config.yaml
n_layer: 14
n_kv_head: 3
rope_base: 1020.0
init_std_qkv: 0.0537
init_std_o: 0.0537
optimizer: "muon_variant"
lr: 0.00834
lr_mult_down: 2.0
final_lr_fraction: 0.0
seq_len: 256
steps: 7050
Each number is 200 + 20 x the weight over its row's rms, rounded and kept within 0 to 999. Layers, rows and columns count from 0. The size before them is the row's rms in percent of the matrix's.

# up: layer 9 MLP up, 768x96, rms 0.237, rows 369-385, columns 0-95
# down: layer 9 MLP down (transposed), 768x96, rms 0.0614, rows 369-384, columns 0-95
up369,127,198,203,203,189,175,194,199,197,233,197,185,235,238,153,207,181,200,203,205,224,208,172,198,207,160,143,202,176,195,224,196,212,185,188,189,201,204,201,199,213,213,202,213,218,189,208,212,211,216,201,187,195,202,201,181,231,184,203,217,184,213,218,219,149,218,224,235,209,210,168,233,212,206,210,195,209,193,227,207,192,249,214,191,222,209,208,192,197,180,213,203,245,246,195,190,164
down369,120,183,187,221,192,223,202,207,196,196,185,172,233,212,209,217,223,164,218,203,192,246,197,205,207,200,195,236,201,207,191,226,165,241,186,209,217,227,199,233,216,220,213,212,191,170,180,204,219,210,241,197,198,215,217,173,195,191,263,204,201,197,195,181,204,232,189,178,235,190,216,202,200,210,197,200,210,237,209,199,198,212,212,174,240,209,191,170,207,239,204,172,195,190,193,227,180
up370,104,195,216,195,211,180,211,204,121,201,238,218,201,180,189,205,187,186,194,216,201,194,186,153,142,194,182,209,162,204,210,200,191,189,197,159,187,207,183,164,175,192,188,201,194,184,198,183,204,212,208,192,196,171,226,189,180,187,205,201,161,202,188,174,220,183,212,212,198,180,201,158,194,186,206,195,185,200,224,181,209,213,244,201,191,195,183,216,209,209,184,178,223,223,222,178,196
down370,094,198,172,193,208,194,213,194,226,206,177,226,192,167,230,214,206,196,223,212,193,200,180,193,192,222,218,228,169,194,192,200,204,203,243,197,174,162,170,192,221,186,191,216,188,201,225,191,208,233,183,177,186,241,203,212,223,183,217,213,171,208,180,197,205,222,184,184,165,170,215,201,206,187,207,202,181,184,182,194,209,227,237,188,190,191,229,217,207,187,164,174,253,215,238,198,229
up371,105,233,157,209,192,176,191,192,203,215,162,227,213,235,230,192,217,177,230,206,207,221,174,179,194,193,227,211,161,209,183,201,165,196,183,210,214,183,196,214,181,178,183,201,196,217,218,187,208,192,189,219,215,220,233,176,236,213,199,184,214,215,187,225,191,217,229,204,196,219,158,204,180,199,200,180,199,170,178,207,210,187,256,175,221,216,193,177,225,197,191,176,200,225,200,226,196
down371,110,233,183,180,208,193,183,166,198,205,212,212,195,215,201,192,199,188,205,189,183,165,174,228,195,218,230,180,201,175,226,171,206,180,214,240,224,196,204,221,204,181,175,220,194,248,198,171,204,196,218,199,184,232,205,163,212,210,205,186,209,238,212,213,187,228,238,203,207,230,196,206,221,198,200,225,216,142,163,180,226,192,217,186,186,188,174,208,197,182,198,187,193,199,210,231,183
up372,094,220,178,241,225,203,191,210,193,216,183,194,222,190,217,223,177,204,197,206,222,193,204,193,164,201,227,189,182,148,181,221,184,188,223,195,159,212,229,217,194,220,184,184,182,240,202,214,207,185,195,207,183,217,212,176,185,220,177,176,220,195,196,167,186,157,189,203,193,235,181,236,230,199,185,202,191,204,217,157,197,223,199,195,211,190,183,187,207,180,196,212,207,177,187,153,172
down372,085,195,204,204,235,211,189,193,193,193,170,184,225,178,220,199,196,188,178,224,203,238,187,239,211,227,188,189,183,194,194,197,168,204,208,203,199,190,198,164,173,221,147,223,181,200,212,168,227,162,187,206,183,198,193,194,197,216,189,213,212,188,170,204,188,180,234,209,200,176,170,186,217,200,226,205,210,200,220,199,199,215,221,178,169,198,196,229,203,179,192,184,233,187,150,202,148
up373,106,219,196,211,203,255,203,212,206,169,200,171,224,210,197,185,195,210,198,187,211,186,185,211,201,194,203,184,217,161,204,198,178,214,191,202,192,201,245,170,176,192,177,211,202,229,222,218,186,184,227,217,226,226,201,128,189,186,170,213,218,208,181,216,199,200,200,175,225,197,190,193,191,192,192,219,196,188,194,189,193,203,212,231,189,178,245,160,209,185,210,167,194,157,205,226,189
down373,114,203,186,184,212,161,189,208,204,226,223,203,212,197,230,179,216,199,241,199,221,224,200,182,217,230,179,186,206,202,214,204,207,194,190,164,186,227,200,193,242,234,193,233,209,217,180,167,215,192,185,216,176,211,223,200,248,174,183,207,198,173,212,213,204,195,225,197,168,197,230,237,202,179,230,221,245,205,225,202,191,224,221,224,192,227,187,205,209,185,191,217,223,175,182,209,195
up374,087,224,179,194,199,191,214,213,185,218,202,176,181,187,165,204,193,193,165,209,248,222,208,202,194,182,208,216,205,175,211,200,181,181,190,217,169,169,232,226,205,200,215,162,223,242,220,231,198,186,174,174,195,170,195,183,167,201,197,218,222,215,204,209,175,190,184,189,185,200,204,168,182,221,229,199,265,204,166,175,206,208,190,205,205,201,210,237,189,221,194,196,188,193,184,189,216
down374,083,176,192,197,234,210,198,220,192,180,185,201,216,209,167,184,161,157,190,195,162,189,197,216,207,223,197,204,174,216,199,206,182,201,191,233,179,211,197,195,229,171,183,185,206,206,205,209,225,172,215,221,201,177,189,210,194,198,203,163,207,235,243,206,204,237,180,206,169,200,227,194,200,182,207,198,224,218,191,199,216,189,208,210,210,159,167,196,209,217,220,168,208,167,175,228,248
up375,100,227,198,187,194,206,197,217,190,190,161,215,211,201,220,214,208,183,180,195,193,173,213,194,193,165,238,189,200,207,186,239,206,198,178,198,201,200,203,221,216,177,191,193,211,192,236,196,244,221,167,177,182,195,216,208,197,192,187,181,217,220,165,205,160,165,205,154,182,199,203,224,210,206,246,216,222,175,198,228,158,205,205,197,198,165,210,229,213,212,211,176,177,211,221,169,211
down375,094,199,222,184,190,198,227,209,163,191,216,237,213,188,173,212,197,193,168,206,192,203,180,216,224,231,205,161,185,197,201,220,225,210,192,201,199,197,212,222,231,196,205,215,224,163,225,152,216,164,184,171,230,201,187,222,221,196,219,175,200,245,192,215,160,226,217,210,171,182,197,225,202,220,183,202,212,220,198,190,197,203,191,172,205,192,214,200,192,202,188,207,186,157,236,208,173
up376,093,200,234,219,217,202,196,201,189,209,194,199,210,236,235,206,185,191,198,236,188,205,199,175,170,174,222,187,215,209,235,250,187,177,155,217,223,206,204,165,168,231,183,186,206,184,220,212,180,219,180,200,181,192,200,212,195,198,226,203,200,223,171,181,197,159,207,216,211,204,197,194,225,217,218,205,180,179,212,206,239,211,163,175,212,186,196,184,200,178,194,231,176,203,163,183,181
down376,096,232,186,161,207,194,221,249,243,214,188,214,192,189,218,211,197,170,232,213,211,212,175,175,170,227,214,234,214,211,221,191,202,189,223,216,231,214,180,157,169,191,172,201,189,213,225,186,198,197,171,209,190,193,199,192,206,201,208,183,192,166,198,196,187,214,170,206,179,218,222,174,222,164,234,198,196,194,193,177,207,206,167,223,226,192,198,196,234,194,203,222,193,217,224,208,213
up377,041,201,201,248,202,182,174,202,213,209,224,227,226,173,206,158,180,215,213,215,207,175,220,182,168,227,188,189,196,189,199,189,201,189,186,204,200,213,213,199,217,205,166,214,241,188,213,159,239,156,186,188,221,168,211,214,216,189,229,211,179,169,219,206,198,222,215,219,203,172,233,180,185,221,193,213,177,199,220,191,211,196,178,213,202,207,181,192,208,214,165,164,227,196,189,176,182
down377,037,212,200,205,192,239,199,192,207,202,155,197,203,211,224,208,216,189,199,168,212,223,206,188,203,135,251,196,149,217,210,196,203,214,210,184,193,152,211,215,192,209,230,187,188,223,198,201,197,206,169,188,172,247,204,142,217,213,205,205,180,189,214,202,184,217,182,182,201,195,212,224,198,209,193,208,223,205,195,178,181,216,199,234,183,192,190,207,181,191,207,192,203,225,218,201,178
up378,086,163,212,196,236,199,212,195,174,209,191,186,229,202,188,174,192,194,173,186,220,224,208,181,224,196,225,238,205,179,164,224,189,197,175,161,168,176,234,197,197,190,195,175,234,227,215,215,212,228,186,170,191,175,187,190,191,197,213,199,220,183,218,195,181,191,214,223,182,202,199,224,166,212,196,175,209,217,173,169,213,235,209,228,205,196,194,209,210,201,196,220,183,193,181,218,252
down378,089,186,211,194,195,201,196,153,209,213,205,204,201,200,212,168,176,207,183,226,207,239,182,206,200,245,201,196,172,226,210,241,233,234,250,189,230,194,197,206,198,181,166,212,219,172,197,175,191,183,202,202,207,178,206,228,191,219,189,148,225,215,220,225,194,211,189,187,176,176,203,214,221,202,190,201,175,218,197,202,205,163,216,208,216,220,177,171,214,221,189,189,183,183,212,189,220
up379,109,185,224,198,230,190,221,202,190,227,198,193,234,194,192,188,189,182,197,174,195,211,244,157,206,184,227,195,194,218,225,222,210,154,201,209,210,173,205,186,203,210,148,182,177,210,192,201,229,162,198,201,187,225,218,182,213,200,173,179,166,206,219,200,200,194,177,188,167,231,193,201,192,181,192,196,222,240,209,184,179,196,234,199,213,230,197,217,201,187,240,198,176,201,218,194,169
down379,113,190,186,226,195,174,208,208,251,209,226,207,195,185,182,200,197,195,211,219,203,198,180,218,213,211,177,199,182,197,168,196,208,224,173,220,186,222,228,217,213,191,252,214,220,231,188,188,228,162,207,195,184,175,173,201,178,200,205,188,229,198,193,221,203,208,255,172,224,171,156,190,192,220,188,184,218,231,210,208,174,200,185,176,203,181,176,214,216,214,221,182,226,179,208,184,197
up380,085,200,195,195,193,183,176,220,169,190,183,174,147,180,185,169,235,190,211,203,182,224,216,188,201,201,175,219,200,191,215,189,190,208,225,208,210,183,210,216,199,227,202,205,194,210,239,190,191,194,165,211,181,219,176,196,211,213,188,204,190,186,207,181,156,208,194,174,219,205,139,164,187,173,216,209,211,235,200,213,182,187,194,179,212,186,197,227,186,245,204,209,240,171,195,179,215
down380,076,215,213,190,186,181,204,259,183,186,240,225,195,222,243,208,184,219,197,191,223,204,201,229,189,189,218,211,187,225,201,199,197,197,198,222,212,165,218,180,230,206,177,198,199,202,227,171,199,198,234,209,222,205,235,200,217,201,209,169,221,183,217,219,222,229,229,180,170,205,243,194,182,195,199,209,181,172,208,212,207,207,189,185,183,218,152,211,206,164,217,185,207,167,196,202,206
up381,097,198,194,164,200,233,182,178,167,234,202,248,219,178,214,215,237,189,215,188,212,219,188,168,201,208,198,198,174,186,221,163,203,208,192,170,180,182,207,186,207,210,211,235,199,219,219,191,222,192,160,201,190,205,213,195,218,213,196,172,199,198,218,189,216,234,192,219,175,218,224,175,231,194,157,167,198,195,194,181,178,247,206,194,214,234,199,196,177,218,190,222,215,212,188,209,207
down381,097,194,203,205,238,209,199,233,163,235,205,220,221,174,183,193,210,178,212,186,217,209,206,226,184,231,196,193,159,236,189,213,206,178,213,203,199,195,176,200,207,190,226,194,188,229,219,212,184,206,173,183,194,209,174,179,205,203,210,185,200,196,248,217,195,198,195,188,195,186,235,206,188,219,216,198,213,175,173,213,163,168,221,172,228,206,221,179,194,205,206,187,192,234,174,255,172
up382,108,220,175,213,229,192,214,183,166,208,202,203,180,204,209,199,202,200,197,187,201,198,179,206,213,197,215,166,208,275,215,201,222,197,169,221,223,204,178,237,204,243,185,181,211,193,197,172,195,217,198,165,195,205,249,202,234,211,224,165,217,187,227,202,197,186,161,197,187,175,194,212,206,178,209,197,228,226,218,162,213,198,169,209,166,201,186,206,187,210,199,193,186,217,205,205,192
down382,102,197,203,229,230,226,220,201,206,203,197,205,190,201,161,199,185,202,197,210,238,195,262,206,194,203,231,178,172,158,221,224,185,231,208,216,191,182,215,208,182,202,184,185,230,202,213,199,158,191,186,195,174,218,176,179,180,229,163,210,163,215,184,205,217,207,201,224,253,229,203,187,206,209,195,201,202,201,205,165,227,173,209,195,201,204,213,157,207,209,186,190,200,193,208,195,196
up383,092,194,159,207,188,182,223,215,206,196,236,196,178,213,206,189,201,214,190,244,220,202,185,207,248,178,174,208,224,153,188,215,205,202,225,207,178,180,238,196,184,191,187,199,174,194,179,190,183,229,225,175,229,187,196,156,202,206,206,257,179,181,214,192,210,167,178,189,225,187,202,207,216,228,191,189,231,183,213,202,205,184,183,212,211,190,211,193,200,210,216,213,192,223,234,188,189
down383,097,190,165,220,221,195,225,188,205,205,209,185,248,234,164,222,202,226,188,193,209,161,176,207,200,202,210,200,207,239,245,204,168,190,211,214,207,206,195,212,189,173,213,188,185,192,226,178,216,192,214,211,199,168,200,228,200,200,236,177,216,258,227,198,231,215,167,206,208,202,205,221,190,185,186,228,207,187,211,211,217,205,212,207,213,214,150,172,205,201,202,192,192,167,191,201,211
up384,093,204,229,210,207,201,192,249,171,220,184,202,245,215,236,223,175,211,202,210,211,228,192,175,235,200,235,204,193,216,224,184,165,190,181,203,230,189,186,215,206,188,219,178,190,196,214,199,215,185,200,190,204,185,205,217,189,176,217,209,222,192,196,191,200,199,214,176,204,180,191,209,147,222,197,217,182,187,185,164,192,192,223,218,204,179,223,244,233,178,215,226,183,185,159,208,218
down384,092,222,209,216,216,211,203,182,150,214,209,214,201,211,161,182,180,174,191,221,196,174,182,202,169,211,195,217,212,189,185,186,202,181,226,207,211,225,198,179,195,191,231,209,205,228,236,206,212,174,208,179,220,199,177,189,188,170,163,188,208,210,166,189,239,191,217,252,199,203,181,218,194,195,208,186,183,199,175,190,179,207,207,186,202,229,193,195,197,200,197,171,170,136,172,198,182
up385,132,226,186,192,139,222,219,160,177,156,187,192,189,219,205,177,228,206,185,202,212,193,228,196,204,193,193,224,139,210,213,215,179,221,187,177,180,186,210,190,222,201,201,167,196,192,212,192,203,197,187,232,198,208,182,191,176,218,203,217,203,189,206,220,223,204,196,203,222,226,228,196,212,199,259,198,234,221,190,171,198,215,204,202,215,188,199,197,213,207,184,195,164,213,179,208,165